Each number is 128 + 32 x the weight over its row's rms, rounded and kept within 0 to 255. Layers, rows and columns count from 0. The size above them is the row's rms in percent of the matrix's.

# layer 2 attention output (transposed), 96x96, rms 0.209, rows 14-31, columns 64-95
size [101 104 108 105  95 115  95 111  97  92  95  99 108  88  99  97  95 115]
[[137  65 114 182 149 131 123 141  96 110 147 186 162 119 124 128 109 142 120 142 115 130 125  84 110 128 167 186 105 129 180 142]
 [163 143 158 173 137  88 171  89 132 110  84 188 147  84 138  53 166 111 161 104 117 116 123 104  85  82 188  83  81 128 137 178]
 [163  97 178 171 145 169 156 130  79 122 165 154  92 146 123 145 171 140 141 144 137 124 144 112 103 133 177 114 149 138 133 129]
 [ 83 123 120 125 140 121 102 149  86 108 228 124 134 159 152 215  88 143  46 153 160  94 162 118 169 184 166 111 158 111 138 154]
 [185 160 166 170 110 125  95 173 183 102 114 175 154 130 121 175 123 125 136 118 108  93 121 139 122 103 150 149 105 124 153 152]
 [216 143 146  94  97 209  63 197 142 121 113 108 149 167 183 124 141 149 105 145 119 148 147 122  78 146  74 180  97  40 119 182]
 [140 102 122 183 121 116 119 113  78 132  58 124 168 146 115 108 142 157 136 134 123 112  94 154 169  79 126 112 161  86 115  71]
 [124 117 124  85 109  64  86 114 110 119 135  96 181 196 124 133  71  71 147  80  93 164 143 154 123 210 143 109  62 146 134 101]
 [130  45 122 117 150 174 130  93 131 185 105 192 154 170 167 107 118  92  78 150 101 155 136  66 146 133 114 144 129 149 132 186]
 [142 132 121 124 135 125 119 128  89 114 171 133 100 183 115  77  80 136  85 141  97  89 152 105 163 109 141 158 170 120 136 163]
 [116 138  85 182 173 157  92 121  61  92 135 107 127 183  72  69 131 106 122 173  83 110 142 107  31 132 145 107 200 154 169  94]
 [ 85 142  99 148 124 157 182 134 177 124 156 126  64 146  97 143 156  53 122 149 112 132 152 150 145 141 153 110 167 110  67 144]
 [128  98 112  57 114 167 146  80 163  94 154 113  87 131 123 125 132 102  91  91 162 168 147 137 169  95  75 117 149 173 139 150]
 [105 113 125  81 100 133 175 189  89 141 177 106 133 121 203  77  72 127 115  97 138  86 135 111  61 113  91 122 128 100 128 190]
 [142 146 103 100 136 176 151 170  81  76 108 129 148  72 171 104  83  95 157 100 117 146 172 143 158 152 173 154  72 101 119 127]
 [128 139 143 158  88 111 113 118 146 122 171  84 104 186 168  97  93 144 169 124  83 117 131 205 121 174 122 168 127  96 110 128]
 [ 95 106 134  87 160  99 128 138  80 114 100 136 143 146 140 123  86  88 138 136 189 135 120 104 175 110 151 145 166 163  86 115]
 [155  94 112 176 100 121  87 117 218 127  96 156 140 155 112 178  56 104 112 166 130  76 117 114 115  76 102 125 112 117 144  70]]
# layer 2 attention value, 96x96, rms 0.269, rows 15-31, columns 64-95
size [ 96  95  91 116 103 108 103  94 100  91  90 111  97 104  93  92 107]
[[115 108 115 140 211  87 108 119 143 122 134 104 152 188 124 108  77 149  97 128 126  94 111 138 192 170 147 238 144 134  68 143]
 [159 148 122  73  84 143 113 137  96 107 119 123 112 146 121 118 115 127  95 146 184 128 145  64 115 163 117  96 168 156  91  37]
 [126 148 156 180 117 146 144 109  99 150 151 144 177 130  68 141  91  79  62 203 145 147 130 108 183 101 162 108 144 102 138 114]
 [105 112 111 157 142 100 142  67 127 131 133 134 127 172  96 130 113  78 103 114 125  67 140 122 142 164 169 172 154 123 104 119]
 [143 157  99 142 126 101 108 141 142  77 109 159 105 137  80 101 114 136 146 134 123 153 135 100 157 145 167 135 118 158  90 109]
 [164 118 157 144 184  85 132 106 177 127 156 120 147  71 108 173 149 177  80 157 104 138 112  97 134 125  91 107 164 123 127 154]
 [172 129  86 108 148 138 120 176 152 103 114 143 141 137 145  69 136 141  85 189  44 191  93 113 143 106  35 178 122 134 131 104]
 [ 84 156 110 123  59 104 130  97  95 147 185 131  98 200 106 117 117 178 116 127 142 172 130 165 140 127 139 153  98 189 141 145]
 [176 111 189 142 106 141 115  70 139 151 123 201 171  98 121 124 155 150 104 156 130 201 118 155 202 129 125 171 156 137 112 125]
 [206 136 170 153 174 150 121 202 120 151 159 157 106 142 135  93 107 117 130 135 156  91 151 133 141  86  90 154 134 123 125  74]
 [172  94 120 107 126 146 139 121  95 165  61 188  77 169 121 115 142  77 135 105 129  91 147 143 145 139 174 107 168 132 187 129]
 [146  79 115 121 180  63  79  95 184 115 137 110 156 106 171  74 152 176 140 114 192 110 120 125 141 111  62 140  95 147  90  92]
 [168 118  88 126 140 137  70 150 169 132 120 151 155 149 166 148  79 168 125 183 150 169 109 108 117 141 148 138 178 131  86 140]
 [143  93 110 148 137 159 108 131 133 102  77 126 181 165 146  98 133 112 159  63  60 155  78 131 101 134  92 141 115 116 165  78]
 [121 161  78 126 110 176  96 141 145 144 120 104 139 137 173 105 139 124 136 138 106 205  60 121  70 109  92 127 147  95 114  90]
 [147 157  92 126 142  81 147 192 100  93  88 159 200  85 164  92 186 170 144 106 146 179 116 140 162  96  90 196 107 164 114 161]
 [ 82 117 170 114 114  87 155 151  99 105 185  91 156 114 120 110 132 165 103 146  82 129 115 115 172 120  95 162 130 127 114 174]]
# layer 2 attention query, 96x96, rms 0.24, rows 32-34, columns 64-95
size [ 77  93  93]
[[151 148 130  85 110 162 155 126 130  88 189 155 127 106  64  68 128 108 105 100 132 131 129 175 139  77  79 140 193 117 142  68]
 [134 106  98  95 112 125 111 128 100 163 140 120 105 182  86 133  70 174 194  84 126 137 183 142  69 157 141 123  98 118 127 130]
 [122 177 147 126 119 122 147 111 142 146 158 114 166 106 116 139 128 120  99 154 106 147 137 136 164  32 171 118 162 131 200 137]]
# layer 2 attention key, 96x96, rms 0.232, rows 32-33, columns 64-95
size [ 98  90]
[[121 131 172 161  98 138 134 172 134  82 206 199  84 128 121 127 169 149 153 132 169  88 134 115 105 190 155 153 154  94 175 158]
 [116 170 165 137 135 146  87 155 142 125  21 130 124 116 163 125 150  42  95 136 117 128 169 134 108  56 119 134 112 106 133 121]]